Part of a small language model's weights: width 640, LayerNorm before each block.
Each number is 500 + 25 x the weight over its row's rms, rounded and kept within 0 to 999. Layers, rows and columns count from 0. Numbers have three digits each. The size before them is the row's rms in percent of the matrix's.

# layer 3 attention key, 640x640, rms 0.0986, rows 568-590, columns 560-639
104:508494505484545495496474454553503509484546500499503492543564541497510478551494486520461483507478487510497505549547481486512511512495524509486497493503480525472501486495520498471503506502493510447510517515490513500552515520506474478492482496
106:476524499461506479520543460484554521482483509507524465519494508541541484524483502505533520468478444475491530513513450475481514486483518556527473480500500484487485518534469508489462498493532483466442505502488489503539494507492516512512507469
109:531479520513465506519531507471491504465502510480473455460512521479523467541557500558498459470499532501462476543485490530517506531485493479505471460477519490484501463528470538483507544517488521507506516502489483522507505525511477503527518492
104:485497474511504510516505514481506481482454545473493527502492529496481483484433526549512519491470462468485473481492501481532487504489493522516495554521487480511499525465507489459497496454476477516529508485506479521474497518509544485504519487
104:474534481508516481468480525519509504499467479505488469489494500518486519485458471521482508532494504462490549549457478510505516575510471487471482503494502503510518471482498501497520506466498469554508527480554555481470501536520499478520511482
105:475470490520503522533494472481475496519544472486498503491533497540504503494482439506461518507506488539454481513514512505513487468495500554432515522448517497480509482534512479474514476478523460505493512506479502474491517473508523530532460485
103:491536503522509522477506466476503495459551500505559507556527507500533483456493525545478465528499452521516473524493489525518503480492502458494483491525540480505496468533540504489487528508554522527483483471499476513490478470498503517514508494
110:474475475503525508492482506473465516499469477484522464521489506488494506502455441533509487450499490472525496527489472564454453470516516497521515487457510485506483524481531517548464476492536533499525485485510508493515525498489498491518555511
092:566449503514451510470507495437510526528485529515491531450485558484476493523522478532449473493474471494499490498462479519494530484498528517539508495529519499511489484519527498476469509473493529535539482492516494510483448461486475485498507482
087:496496535492504446466501536484455502497525519487518516512510459499497461519460552500522476496449463531508491516501511514504486439455512496486522487474469520472522472512514518499511487536512536489449490541502466522465519474492527527531486446
088:547482504504553486520504521509466521481507479520513502508519509438478527482485506505504481524545494500485545507492475505488502523481501536500520516527469496498513450526520496488502510536508511531523505471505511480499530516483491545484553501
092:551492511481543497501459512524495503484493491510469520443492493497458517474453522478492488491477493494516579473526531472494476542519500503462489457497517494479506475478490483519536495463482505537448514521522545514473532485454546527498491487
088:502459520506456507542485467506470512506521498477453495502498477497499507484497482504492506497467522538511512517467466428518503492497477520464518502486480557467543528454522495516466504538509485469518442502501492479496467504536492481494475475
084:482461520501524481503488515560483480500487478504484493486487533460522495502519490516468474477510485506532490516503517500475507483487514530476502513554519499490517484472502467485455516543467511551532537438513516498530501512544517556517523444
094:530505508482509494488508513467498538510484483470475543471475524497519514480489498482485507526538488522508494496491531523529489503479522524537494534450553498530487514528530491510503497538438497500523446479501496476523513499538526545457492482
093:508475461545557514508469500511495453462437502502496506550495478520522535557520502525506508504551486526499525524469510512472516501458504515481485505502540504484507532501495510516479506446525470494516501512479500455470567510497524528519498529
092:506523511512488452485490502486507521500497469518473490526509500485488509511519535504468487506518541518532529514483475485481474513475522524479500499479515518494494501547523508485507518541531547449484524467505565507479476545480528465508514474
095:444505525510515509534538526502464501546540487523518474514485445503502507489475536490482519495527543522481461510534456528520505475499489506498472454490492490446514480508511479489526484521512507490504478481471524485490500482544576498543490461
090:476528534528545490487552511440454466466527471477500503504514511528491484499497524545497526476518491485505498497503462520501501506486512559501510519514497515454537521507504496513468519520497514504529506496503512524485469513477529490491502492
099:479540508524537503512477500492488517532490484495488540497479479503509492525473512482447479512465437511484494508508494501505492513494498539478552468477507459457519446475469490518507545457526495501418486534566483520484486511512503490490492531
089:480474526496526529453502498464526522504486518515471480453519468531448488480477475523504470492502498497504513461486527517477475476491481521500510507489498517505525484530491498528559508521477497518488498494506527485504489531473479534499504526
089:510500459468460505538524513492531537496473531456546477496502474510513521504465532512508546535497498526482492521548516487485507465510494481496505508519514472523502510496512494473516543496525470510512473521492481437510465493463516486495541480
093:486449513529515500521505500476492471512510511502498492503513469478474491544467500543467466514479525531485456490489521513530526477491476458460547461516458535508492480509466540520560496492517522530514491560512436475531456496515539501532503507
# layer 3 attention query, 640x640, rms 0.104, rows 569-590, columns 560-639
106:448480532543513476555519503440464504491517522487502496523511489537523507488463504454502516541544436488504484523443493552520502471499469510510539503478513533467490467492474489490451528539514461457484519520499477534488484478511478524505459521
107:490511503493455516559510489480493527559510410541497467467497468520493515549516511497545518486541507488466485540516502497478516486468508474458488504463540517522501526557466445472505488485520465516469516482524496523487464506463496476506472450
105:470480491475504457541527506511524499476475510459463532488498529507474488498494452513524488520523477491478526508500528528524437508480529445499500513484490476479514508513511468500490491491477476528528495512479512508464492472520525456532506533
105:474485497524492520476536491510519508502510526493530483501500493502510544520491475486487546507486483500483484510492531502531492491533474479464451494515482455497510517506530517473488543474476519486535466505527492533561500501446551465499529455
103:493495510517526488492510490533507539515505464484469508485462436489507515539474481482453514483480519498461526505547445539514448517495504530465479529459523486515506493489477529536536524482451474509501535504520516475476486521491532552459501552
102:489474502499518513514500457512512482535473529477531497474485478502505488457519530508563503490512467562513496498471484468487496481508476478508526480488530466513524538465492504507433529541477505492482521534472515486481450438447518535517522505
108:507506491476521486494484489524500517429444512472463519495521524495495484494519510537494498551518515495520521537505451497468523472490481487488470483492487489500502516529493499475538467520572513491513485476518488439518497476488543513534504503
092:517454458518484473466517510481516505520527465452484503506503494479486515487502509524500467519534512525509535537494483496479471473464521514531484518506516495549472521513514460484498532484491487548550503510493495536516522527527528509528515475
089:484497514542479496524456511473481501571548513478551455477481467541465541501472508492474510489484517499507529504519489508508503502483508546493496459526516498494468499496487534498493524480448488534441519505499498474489483545533463536493521502
088:506530519503463479495487480480518509519522495520495483509500485518488525427470455495473501527463463491537519461519495505493503458534516497468493541508510535508496486494490555509532487489490443486479470497469471515479507517514536512513557502
089:490555473477498516473465472544487533581544522492531482509507461462551547507563537517488516515456479500468524504497480487478496522501466512488499516524482428511522514496475509537544494449524481532496498530511502437488493518476498479541477564
089:517461499495510476511501506486458512507445485476444532455535531479468494480517491464493509499497536525539550469464527551536510502506519504499532523479511501546476531503478479518506451457499497525445523511560479494494467544490510463468481480
086:534531515451497536464481528527505503511522537539557456511541502482496489479472523521462510496503505507456557500518512527512468471513461451436547490480506466510486474506504546511522513457487508501501498505505487481551555532491493565508445474
092:519518516499548500470488532568523496445435466466494486547461525485501480494497546458526473550504537503462459509486495498495478546530491520535477514472511536494549485477470500531491494517488516493482453468536484527502499502542488523514533518
093:487495487507476476479486499501521491462517476438532525493486544483522515476500521484499485462503464523509443559468445514514471512552554547498545526500499544520475487479503460531474507472470476489508479496486549496537563496524509539481499520
092:479481495482492493476515467534502490550503508551501478512497472510539545458528506505518523552477505504534551512525482531504457451511531448503539487479519514513508504514477525535474530477492476493486519523506445535518506547491515501476480518
094:505528558479494501482517483450508492502531485528483473467477470523494480518514522532515460518497506495517455538504546476504486501480471471447497495481517477493512533489499505503515472481557500486501553534543461529511527509515465523460463517
091:508450547501564452504491484511564476487479476503523499517502468484493480467528471543481457527476477495471556493524483511483513497497537479480500488418500531483537504519532481536494547527506525528485504445504530506520489547522519508487550464
099:506505476543514482460473514497513489494499560460513513456493501546517516501537529532506522511500464485551474540525499495461520499518529515504464451506520501487509512468457485508500563507511523488458508514518547494475507475452505513507524552
087:505504516483492518528469531508500482491456551513537527478504528532526485532479515493492547519517488490507493488516486492499447494514514569504537470535572491538522513533493499511532453481533471478503496493508505490547507451531502505530492511
091:494467485517494464517464518484465510483484456503490491507535523463469496548500461492514506517485445473455474528545483501494517459514572534498467515533485454513493542533491511530493513487453485500491452555529473523514516480477494505506506487
095:500522517494468488526481532458506509533502506491506505486518487539454518499472524526491471504536448514541499497494513493501483475512490529494493485473524486516518517521527501513506477497540481485436509498482481552517513510452479521452508476
# layer 3 attention value, 640x640, rms 0.0936, rows 512-575, columns 560-639
095:456467479533520495488500497456528483503510505527501505514464446506488539484491506500515506498521490515538501497473513500507450498461487476526529544491443499534490504475520495524508469440466476506500500494471550465492530559497521469527484464
096:514513508471500516533526461457528504450502519517522530500506544467489498463494509497498459513493495556546500447455523486520480529498526460543520495510499505534518536529456465484514483510484504497506496538456522490536551477463472493502496530
094:497488474509499474512504460517494459453479467483546485523512496463539467487531468483527499481455508513494481491524550501459523513493513519514471435518454470493513495506459580511496527528530507470562499496486502507538503517498529486480491473
092:494483476500551461515529515507558519473457517470507515496508488502498462539510513533506494468474465501472513482481502527513498484508479500519478504487488498526465528536479469557523487502559537530482490535467475518488507494530478534529504469
097:489535540501519454477470503526501489517503470530469545515468426464483547537549510482523513494456505446464514514495540499537468491483490504477509519528470496526506505493520501506488497527469523516478509502465549545506513515498488523505476532
093:463500450506533496520517501499516485509523518531526484449526520521463528574523501515504474479488478514501520514490486505473508459511542546490557473550461529502522461515525517502459501472456520521500454498536513462487468451489529529497523496
097:481495452489499475496488485472517506508501476483509522464516478486497488465438553515531531498561532470486478501478478481517527464467511514516521484508501493515503499548566483492532474517515470510516505490462477517504515506544513498528485525
095:478479462486481508477494522512547540549482528500504506496526475498496473518492489509495464492477518469526490481468514504544518546515525509497523546514502495543492504527493534485457511499495487528520510530501475500524494559484455459516483502
093:453542510535503479474513479482465449511485498462544508547445507490470478510496483499508477484497502509515482527487433469525497491471525498503486477469532534485473524506514520499502495464460523510559488508504486466525553510477512470454486507
096:530538491505537519501506544445490543498512475504512518489506485491494491514548491486475507445480503457512448421494504532463499456514497491487515473502446490498541505486531518524519468455449534485541543471489486487470462468471511497508525534
095:492516502489479473502496479451484478486490525488546462497522507542531525493502526520507481569516505536527516506522525509519510489543475526500468487448533517526495534502505485527523483488468525514507523533490558510501524488456520540463464503
093:492479468489464534520516542512486507523487522526524506517550525499462486509487500490486508507455520560498490499519514525531444464505508544429492521491485492492534498479574482503504499505490509516485512538511490513529542508488524520480491493
093:506524482496498508520480500525503504511481525519529491489470521484492491494576523504503508431472480483494511486503490475481493480479489479551514486480498462487509491534548494488465528466527491450522529456498524493521523497507537471460515521
095:497540501524494465521489495532462467497480530525511511514502519492491469482477498520514465477488496455504451551503512496483476493523485499474505487519514487448462503489514519560491510470516519536487508465500432489525506531493482507499489517
094:449492491500433481512522478509498494514451495498576505492471509543555504492535431522512475494456502485528479535495507488493506482503454462479526532530489501537476526522488472499530499468478516496469512541514549539465530506489491499521511498
093:533488501508473482493484501500455511543504469490488485527499551471467493500505473525482500503483513529500516518480454484446517498463478520497528498497487484508524450507533490493504524502476525495517522559439529474497521519544534477463506518
096:539505525505502514456468490509450508510491480503491459466503487509488515460516484479493526491531519507503470563527503453449452494516485499500453519528512484499536499469475502498545478519519477531526503490454485494437482507499509505516527487
096:478502495477484525468524486483504510464459501438494498495501513525516509489529517455486507455489493505474472503505527502474492490504503520495519498543567551450480500494481561492489507503520517497522467503481486505466536510497504499511513455
095:536489505494492464515536521531488503508533514450464516512506492512470490486488516510525537521489494478519490484516518518434492540483551520496538492481515518529474510524496477526461525503469471506475521525510543515507502517535487490486499499
091:462501519520493521565500497466529497497539514514495474515501520499519520497519507472515532516502477556504496507480530523492522474503459526493520498518524504526567477513475484487486464430492494502484530514464492519491452461479495508514456456
100:512492475510505511503479469460475494538533504481474473494509463511500528484504523532484534520566467517491463513484482485520479505518516523480499521505499515490509474473504417453494500523516475463477574523505524531502525508515511505474461491
094:490481490524458497472476513487551501494482469503470524546496504529499517458566490503519466542536518561500489546483506489515521494560510444522511485497517504544512495463511507519469466479487509516518483512552514491538514503546533514454531517
096:537537525481521442443489543498499529507491498529508520510500509521511524487489488489512489516480528499502548503444524523504461499489492509546531527564514465486452536520520521500527515523482521466508446487466538520568497526477499500477576510
091:477506475527503460477522529493518523515503530482510518538495505482474570459467532512476498469446448479505524456473495546504470497514454518481510484514464490483491535505524520548475482494479517540498490516539495458489530499494483492468531496
094:518520502499525437489488487521490506529518523538470506448523531538523509426516459529501463488483510514479497476485516506512514453512494487497521531476530525512544533502494510505470469513513532476520461517503501481524538509476502537515470500
095:461492513517529479507518497494549515505508520511533498495495494500479532523527486479474485497472541478516475536467505514514500514456468484546504485517487472485513497451493492523494485503534498499485508515488502506487527493460524509517504458
095:502489506506504483483508505494482469533508482540479439530494474478480514524483531531493493492505495478530468502521548444503539548457512494508492484500502477531492546493487466527505492511488492526506545526513550529461516469501535500518545449
094:469506486487526474517519492494527520471464496449450448483512531492520507514491486460475510516512443428511518472501485451503507512453482518505519469477505461516462474473497499488495541495524498509471493490506528550527500451493514487482484511
093:526512486515508486486479476463522478498525493512496490493481478493552481482497492454478527500518493512483512491489472531501503537512536521479467443497471496527498515485552511494498514518452447487467483528484502512477505493487479491493532462
096:499515473476492510534481482485531540498505488471448464490495436508492498503483503498492518506537486519489509485504520475531479540499490549523533520502487466451477449454481517506487512512492497527511506481490510511546533464538472485512518540
090:531501515501498506451482523470508487494487479486465478499488498446507480510530486477528505471474485514521516507523447508467474476496481511470499561509476496513505513465480497517475519509512565537522557547499509478517492505473533494503500491
096:561515461458499529524508468460522510482486508487524465486508498504486495525512501508529510465481492474502508499480486518459530563480520492508514513515466520500491532507487487498513440527510516506467439493513437539518513523469497484508497505
095:492455477544539478507458523525526491472484496532515477493536482534501475519548506477487524527534516511533467484474515505488510528503514516510490458507495494504501532473530483541477471530504528484441501448516526472483507476471514488509494456
094:526501481486502506523471491501537494549519505496458539460490478468520530532512528486491509505518486524477515540468461519424474570503510519512521488446456493481502517487516485463503524516523464462471493529511528518479499520494486553516529453
098:471471486500501482514511505519482500493531494478501473516481512499521501435534486546498497531469495481501498476504525489541529512526491537501481504520489516523505506500439547478506533460526465504502523550456484486529508498514487513491492519
092:526475492497495528556480519526509454518518503519514502478530501520457500495484513513443533479522553510520473502528529515503500506526487505490489546479484510513420512488480492486519500492497508485485482486490488513500435481530519495505508462
095:510475504546523499477491489519508520503475549506458479507496513455507522472501520490486492470454532484484505499479560505503524502539454517516515525473525507471519491536523504477510495522518501533492517463533556506539501487505514581482523575
099:524504467506533534502539483488517570486485478489506488500487520482482532513480518517512496495500472512512528495492487509492504506547447526488487481495516527556489479497516495502479473542470530487525499484496487513532491520463527504479506539
090:505429475542477502508520544494483519516542476514477522526481520538459512472484545519460502508504486516463520480447486493488480520448501553512456488521492492504495534494474490517497531466497509457531528516526461496485473506493498515502482485
091:501462510482465529529519523528520492511501470475501495530475470488491512466450484492525519470553537472507484492492490493527546483516489488514484509577498457461481494464505515510565498487503436504474455521516510467496449515489498504512505536
093:504503464499483474556497527532536520488540504510537550485492495535542506501514518483449494468516498536491507517565479487494507469498544486520519477477517472470529478494533509467513516510503523463526496490490502500534525528515528527530529507
095:482502504435537488518489553482510422482470521504473483479458475489483549454494520466506477484532494467521488476480504525556476483498518542478511494500512481559496511466472512463505490475474490509525484508499478484522493501516494557511486522
097:515486468449485568464458500539547499451524480516530511522506489500463497512507491481468527531484506477526471534500501497513488541510495532481515504470486527522507509514520476476507474513558505487488551530495530483497533472522503477485497507
095:485467558485489511467497504496484474510521481496512537484528506470529469539470520508472481547492491474502522508477449492495497480517513510437523451508501458524492459481520492518522526489502480516483476550476480495470507509494474503490502461
091:498509452537526471449523470502513529523486469474551533480511468505508481443482502479543505478494502517511498484482520482489520535486517533516522462525527503501461511467511531523507437497516512527538491489491531524484502493468507507515468512
093:495497497516534482479484516477499532520549518454446471497462473564486485530540551535502526522483473484481492535529488494505509492483485477520483491485501504484531519468480507521465498497487490489486522527519469480516503522490521509488498539
094:501513480535481473508471482466490467498499487472522519475475531517508499488530524491531485541443557489501507490533499513480451447479511494507493515497526498495488523524486504520505496523487495530502503514483474482504508475510488488477474461
093:455545518519524479481489516502479528540464539519489504507476478502487559457507475502533483473497521481490496532491463468481500498514485553479485488506483466517484513529470504536513476509499495527514494519513495559482505457445507516476506549
094:486495550500484499461529503487529525492514524512533462549493519480528484493502509519527513500445508540488554522482501503491466481507493507498500556508466502498489534488508512515556516516474462498528486494511522512476472499502453460481519523
096:457477481489497478534485509512486484494493528485494535520498535489485474496480486517498529444537499501488498490530510488516516456494491488490529500493509483485472504500497498477509465469498496465438538480473514510462470461491493534496518525
099:521524508503501490524502504486438516521510498438513500507501469527494485514509487478515512523505510540509486553555500522531488480484480452515505484484499508503525468495504519482520527531505531482502473460461524533545463509495510522514519489
092:522502463499463514465524497516541510489521514476461493514506512514470505500513499514500527474501466523509525532525481496500530530506507505522506511521530549524478504480491478503503546463484511505522537516523451476475521502532475489507493499
092:495453500504504476481515489458483508507508506539472520524503499477507579499511501522497486504526476477530510507554494514526509493496530502483533461490522464543487461502513523484489511489468521512443528495498472519514525503479471506467517559
093:483479457471512511515487518501506470489466483526561507492495497494530531538532447505504523525456501497500444468494477473503522486493539517453483494487491492499462487531514525460476486513460496538493511455481542491464537518526533556546461460
098:504471490482481494528541542500518488491488509508528484490498522543507512503522527511481496470505557476486503506519428498466522522490523486523526460528500479534501448486470522521493428531500509543537481465497456469510527501519481500498514500
096:490475437495518550500507452569518486480491519510485493513489493487476489483517463539504489493503483542469528497522544546490482481458532535493479561485511520486510472542513491462475530535499485514525488455475459557540495481454513498475530467
097:472483464495498487490486500494508466505495490523512500570505504485515488522484525504507503552519501486472445444490460498480496515488556488487478510462512524488529532518495470504477489497505461493462548507521528510504507532448492504482479492
093:493500509496459503497499481517532472525478505475477475509508530461494537471490558480506475547508504507490483499483507505491490484514487471494490500519521480470553504476511496485515496512472446469520490475466505514432470548485542503486486524
095:456504555506495480434496504472509510532532484510550504550477502508447498487495477470541510469530495478513498553494469472509474500492517477505496509481552470481501454563517510515460492438454499511489480501511487514527514520518518495493531502
093:530490463477528490464500513559530505527460499484538515490510470466487494485502501505544495501539497530513500480478521513460512529480529559490500487486534448465526539496474486525499511513500497526528524457470444482508521501490513515481526458
096:464533510476498480486504523451475451520551469512482483477444484467548530476505446488532506479476485477466526525545492515525547534502532484510492559511491487489504511467537525531445530476559520539477498538536505545485470531510473485504498484
095:473450539530495468496501473518493485488485535499485501514506500496514525449482524513506464462511507472480488507524517503532476512542517503539495512527499463530490537484499504540473485473481513540485498491470500484488484515492508540468497501
096:532534505549443484472486496546507450478573525529516515538482484484486479555511512580488514507551500506504514520496497445484478526480507499486510509502508498492536500517478469444550486541526536522479463513496503518513492513503488552510458492
097:505513490457504511498507460480538528498492536487531457496533480514490495535506502509487514503467499510491470490459535516503496513514472495465505478502490469520494556479488492484473469501474498488551483507498534472460515452492458462493466468
# layer 3 attention output (transposed), 640x640, rms 0.0737, rows 512-575, columns 560-639
093:527486525482463490498492531530485512499531497467510537490486552501492430498479540511502477524487513504500480497506477541496483529529543523472487481464498484480473492499511499466509527555509516509527481505550479516529460448516463508512500501
095:483495509555479506499486484490450480519484522466465499529458500479487492519529486504544486501503472482499468515498490476496533493468503505500487482490527495506490506469541542501492541506525526536473501488473503512497474427514487534503514538
091:502490513525483497511496545478537521486516506483483519510454506490431521523451484538488503480502513495491525511489460456534499504537530489476538591469495510539471473522486453488466477492464512483469508468479496476489504498503491485505510475
091:503518517522477499515456512500451522544538490525500493553427521507456553480505504541466509504507496504505510522495453465487550507472466481482503481508501499467490468442502476477498466515476486473519498486507517521481488498456517468499457509
093:502462470522484488527528499497505526508528486510505471508552582502509422485495466467493472487499505546506488498495455509442516528518499461479469452469485461490528477512461554505495490483511509476491480490527485474477498500505472508531508480
090:496463532509513488499496465497509503504479533509529531501470523465536511472500508482455472487488571496520474474506499493534493550473471538517439546459560491500442510520480494549503487533500505515533493527475496507508503531515495504533519538
096:520475529500479522466512515498501526484481522466504507468535467456512526535503478519455469515423496506485529547527543528479532519483499485481520539526486486493510478525490519487475465467467502486526488535520518490507501482477491505474515499
095:496509514531516428525500443467511440485503484490523510495499521508511512504524534474492526525503461523479519497505484503469476462513509502489509482513529525497499499511487491499539504451509516508474530496486527508477533537516508554489519536
091:520479503467449511467480515540531530492485538519486507510527538525551496504505523522504476486503504518522488507517522486496482485500497515492547504523482503475478499556494487474495445539545459514494487490471472488543469515475478518540519480
095:482506451502444473494504492508490500504521534503510528503479535511509486473476537518524482502498540560527492515520498510509465506495466471526450466531499506490471477471462485458505538499524480510499477532489515506557510506538515515479501522
092:530499528506461518483497500523488486500535507513496563475518539488473510528525448522501515462492500512487420513491474481469459520502494502476514519525469470508497484512500510438468506505557490514495498488453505490540481490505512495484506523
094:467474513521518478512500495445505468478492474492507524496523476444503510506509492533551507493490476474506489531504503482535495501475468491529524521494529480519497496514472484507535529501455478503504537509493509469489517571457486494507505556
093:520492467533507538468513505499455502500465489479510504513449526539548479510422505474501520489474537497470455479430493513537495504535507507458470481519496509545511507460406466474497495519500540507455468482530526492488505524475448491479502486
093:490464453489485521537454545518494532478480466503512467476501494499506539519512481524538494503467539543497535464492526540505498509518541490524473479450462494481571472514481461470509545480510492499532524497497526513536534455477491509527480466
093:494491518479487512481471545449498524489542464504478498491518529503446473473506515513483519471546498488502543514525514489489476546500506507540485503451511474497501465487497521473511472514536528532526537490500462482512467501501513512512493474
090:443460495496463503470547536468553483452476528517514476494474451488483525496512499491516539503512479506482462488496512485537451484500510528481489537467490515541493530532484528517507496484533461493480491492520448532512469505496498505510483537
095:481504521535527477531506504508460522516504488498555539508480456530503495518503465497523479504472457502454509491498508539513507475523482495501555426461502512470480515471536478488497540503525473497516513521529495494518535499507469468522489478
095:541494518492515466547501525493548529546523520558487506498516514490504492536447472524508512513516521545496521541439511499541512523508486497567545501504444499507513508495452464510504537486493480502485507515459520526483465500550463512498535517
090:474509454505489471489485462442505499493486520539518497532493544530552478484529468513497512474536487499462505493501498469508512484502505497465506464493475478454540489469472549495503483418498526498554538482458456512504518487521503501509506477
089:532496504552532505502491528497465486505456483512548544466493492505498492499481495507531526526507479464474498498491509483520472501503493503494510571538507522526518497488525476506477483533552499523477490504506473494503508496500540468495504524
094:493494510515499535495515513533490487515493466501535525474526494530527470506510473492522522469508481501534554506499503511461504501515531459518521476529495521509523456459499522497488506477506492538465462495525514481489486447483524502493563458
093:483495482483518520491500531479453488522531517535497484463489512496498498540447480525495527471518499483514487481492515476507514490473524525452500528507453508478487547518518496488528524550518498467501517489486503488458549509464478485540487482
098:443503497510484537540498522509492484471523525503477481520523523522497488458461518471498499483536500498473442487499456499497483505490485478494513495440484518496527494498491475481460501495535510531495575488521495520507494476499459530529510497
093:503532548489496524532462497477480497529494518521511504489487496503477419494457526514502521507530529493528524535537509488481542496478556474526541473498547536481499471498500496485519507515519469456494519486493547516509472465495481489530509512
092:567455483457485543506470482528512510522472520490486523517469467453500540548511485467481537493495507546524434489530451475491532565492501469527504492498482531509463502484472512480497479488507503492478499480507533504528466469483484444482472526
093:542496489492503525522483499525468447546532504468488499494482461521499512469481490536509483493512462470522502464523519464476484499530523477523468491489491515501492482515490457527491525491486528506520453492532471526524492516543497476481455503
094:473468476510492460508495518478520537461513536479537504499519516516521479506509441484552454456511484461493493476514510516478493514544504526504456507523519524494521532543480522470502498466474492494515532493519502479516478524530453514468454501
090:478512509503453495493472511451485472495506510526521491512497482493526475547514484487462523466452486543520475496489507466487511479536546466525485527483507478475497517462491474566496446525464510519537503509502476506501491523513494497497496536
090:508482519485463486505513518492437536506470533529452507496507515504495527522509540533494514574467507533515513456531536506515476490469498483485587520483500509476519455473516526477464504490511536518516484481509482540465487482474505545502491500
092:501485539548514501520499517488475475505526486535503521513533502542465484516507520460493489487514539487493506531489506506468538479510515468511525507509538492480499509533448527457482535533520467476483466501493475477463518525503502493471437443
088:486520456515479493528552512512488512466530536521503465488491527533529530510513539543457480507509508533472504495495508456537535521496543501502534454504547529461511476519496514502546488516496465494431484497481513522472525514506482519507509547
092:515495482500519478479476508532449513551490509513481552540496496512482528472501474498515480514508460530465515530512500485519484506535503516489516479476556533457487475494508462470480549474482537522501487512468550562482470497512524505489499529
094:477541543490502546466495498464490497534488549488501510493513499497468524463465490477491468479478497501462512506486508508518487486461488508512512519490538521532524479496500505492445548469470483509533471518508469562492525526510486551498476519
092:486525511496535535456517515513493506481501519498513476521516526484489476458479544470479519500489500449520520489557504535493490516501456444502474485525548502524458477498447503510477489487509485477461536499511521443499497470504491472499521519
097:506540492554451513504493467491500485480493518521495506518531522438493485539481485488489518506522511508445483488518486502470501541494517465484490525515552476476489523498519479486475438502475526515514517490511552544447484455501524500476508500
092:473491494535502479501470501501500505504474521486496513480478503518533496457550472504502483527465411483497504489492462527472500480515538474515534479525527466468515518495530494514520536492498485501524503510469473503473557511481537451485478508
091:492471508483501502478514507489474495484521455530526503479503506497506499470523509489486523499504520499507488505496451494514494462487520493490501516506525477500538559490498496512444495503517476466474516524494474488494511504499509479542433457
101:476527522554481489504461498533536461566475511473510453474491487516506501474521552453518497508489532500483477535505491502459499456490529498532498533503530486487531520465494508505448523478509486506462483534465513558476488462499510552521502456
085:525521514432502505494497553522514455505478543496473430530518492477506475514487444560491494514496479528518477487528503498479531472536511488473538509466470503523464472458509563473502500525519528511461501525453504501520481492533501521465513524
091:473543508486500471468531466524471527471525500516533527510527484509492485478527489472504509475488455524478528525488500509526460495463503543522507490434489512544473514546514530493470484500486530479498538508524507480512504520506494458520464441
087:483474524483540535440482500480457507519472491502488450479530502490467459522504516518514477501481468487488490523443517519493492497505490465527555498523483522487506488511470504528492485504491516532504503549529465483481480489537471456497486478
092:531464488554517521540458507518508526532518494506520528531513505488520481529503482514490494527492495530502528479474510457479520533487447509514523533472552502485517531482499483468508484483536518526469494467494496500521507510499456487483542477
098:476532531518501477533531497443490498507507517509493484443435506486520480495484492494540501398500504485522487526511508460559484495463469497495507507497482489499458504492468469499505516513510475489497492490512495469459481523489499524567533508
093:476520474536470495528500539492524512477498529500476436502482529515469516476528493508507497453518501518523511473539535485519478527467481529509478531513523563471465510512517525479498473484514499486509470501503499526492535534511531454550473510
091:503500524457457486454516488520479465518531507497469513558489544494463531498481478536479447482522486476495495549556484540515521497495502491475500512473474505479548509517508527461516518506472546528466514512504466472530506503530544499514537500
084:477511479448491496488524489548506503503478472533535505522501482429500542472487460519519519514481523536519494446494509480509493518550505500519540512522497473507520530468474519511522536497486505469491463507483507547509474505497485517508472469
091:521471522481497545519544525493528525493455513538522520471489478484541503465488510530492461482546467534497479517487473485509513486496499531494513502507468486495520517539518485548530490461498529502442477483496475470523482467516513554471524474
090:496495495465481497492524456540482477495514468480482520504490503508476475525487532512496485537495522520485495539525458503505467523445516495506464509481512549448530493520537460506494504510513541456496506473467508499504500566547519499525468479
092:478505512487502509518504526519485485510473487492483548527516481514474484516498509515473487475490461488510463479522455500531560543481471491473462451475489467517498505522522459506460474456478531481496500521491500497538449537501498492543489442
092:517523557527476522449523510516494473494495519471491499447532472486517561479506491490476483526484460497530535501475504498517515547488533505488464523484498477482529475484506500514551480495488521558506503497496496459513524502502558535551550463
093:474522476478519513512497505526510491517489492511470503489518513465445507467482465525490495471523499489493497477502486488465530515501534509476482515513495509456518531472468553526506550511496493495501487482512480490499496505499492502495512505
088:485534504478506498504495512507432487446499475511520497513471498533520513524526494511504497482503525490497520528460513449505472499478467515500529513473503503468500487513495491462492545455499511498491498472451508481535515510454476525471500457
090:533495496508504532513500486514488489471533525503483454459505498531510468472498519492514459481520510558482482508448478511523509479488489514494479495511478554457508497548517492480514477556517516547485480474515519503535525518489519498501496490
091:476534513475506495467506537487522506498497537529466498529470464490483447476505477469447479491499503467510497537527517455504478511481549469542466497561496467496541508501467540490510496474514558516517473515490503524511496493512494486481518494
093:546542497513509525511531524482545456478497495522522521509512496454508453495488500510517528520529511531503478541476524493496508518506467536526507533480482508433501536543501482484507535482511476484482474574471499522490456501474499469499485508
093:504563511479513498493498501488446549514506520484497481452489460471521494495493533490496480466464528511527468522489488474486509484532466485497474477524511489488510532459462564515560494458523487488453507521486519516479482491514490482484492528
095:527542525502499456518506506498481502460510483519516448445456455526515511481538505502471484494493521553496494503501527535525495517493456525484529470498487518521512489522498525509527531527491532472461465487480465481499455486557477499486479485
091:516522522511522499501522528477476531478528504506521519475456506515479461508503502528462514447490512485533518476504505533520507486463462497502520482497470511504463496504506522486485523534467508524508544509517504490522498517551462519520552462
092:527479461541498490550485496480541523437464481497474475493503535516496531504475536522469506518511486488486496473481513529493513491523503522491515493471486530547525536497466472489505479522535500492539484519529544496470490498501499447561476528
090:502508526467502501542496471437529514452548505491471512505512531529516543536507502453471504494484513479511461487522434499519494477533487465479526512482477518533509471473473510466504492499492499499494474498504529520508483505463476533485490514
093:471485539511491483564501454535559524500478520532497494520569496523438490543520486497476488540524523517472485481490504507507507470523488517496564474481525506509528512489482530494521462481490473512504465485450532447502506486495477459520502492
093:559522458499522510525517530478454520507537495527532535506492519501493547575518471483509468528464485536554511474497500497490486486522495448482499479488544469512499469521535520447502483545541517516525522485539518512495503487491473515535457493
091:492522517467514462470512528491492526543461501490495479488489474480532439492488461496547509517465463499509487468518516505479560526503473517528550508468484516538468504493500538513507472473478493499488503494515494495506459509511532454462491490
090:525535501536488489488464506480500471460518493478489520512444534508479498455506507546518524528481527493514498525504479461483488486512486477541516504494530540527482511474468509496528500481491530492487507498479473555491504548566512485538490523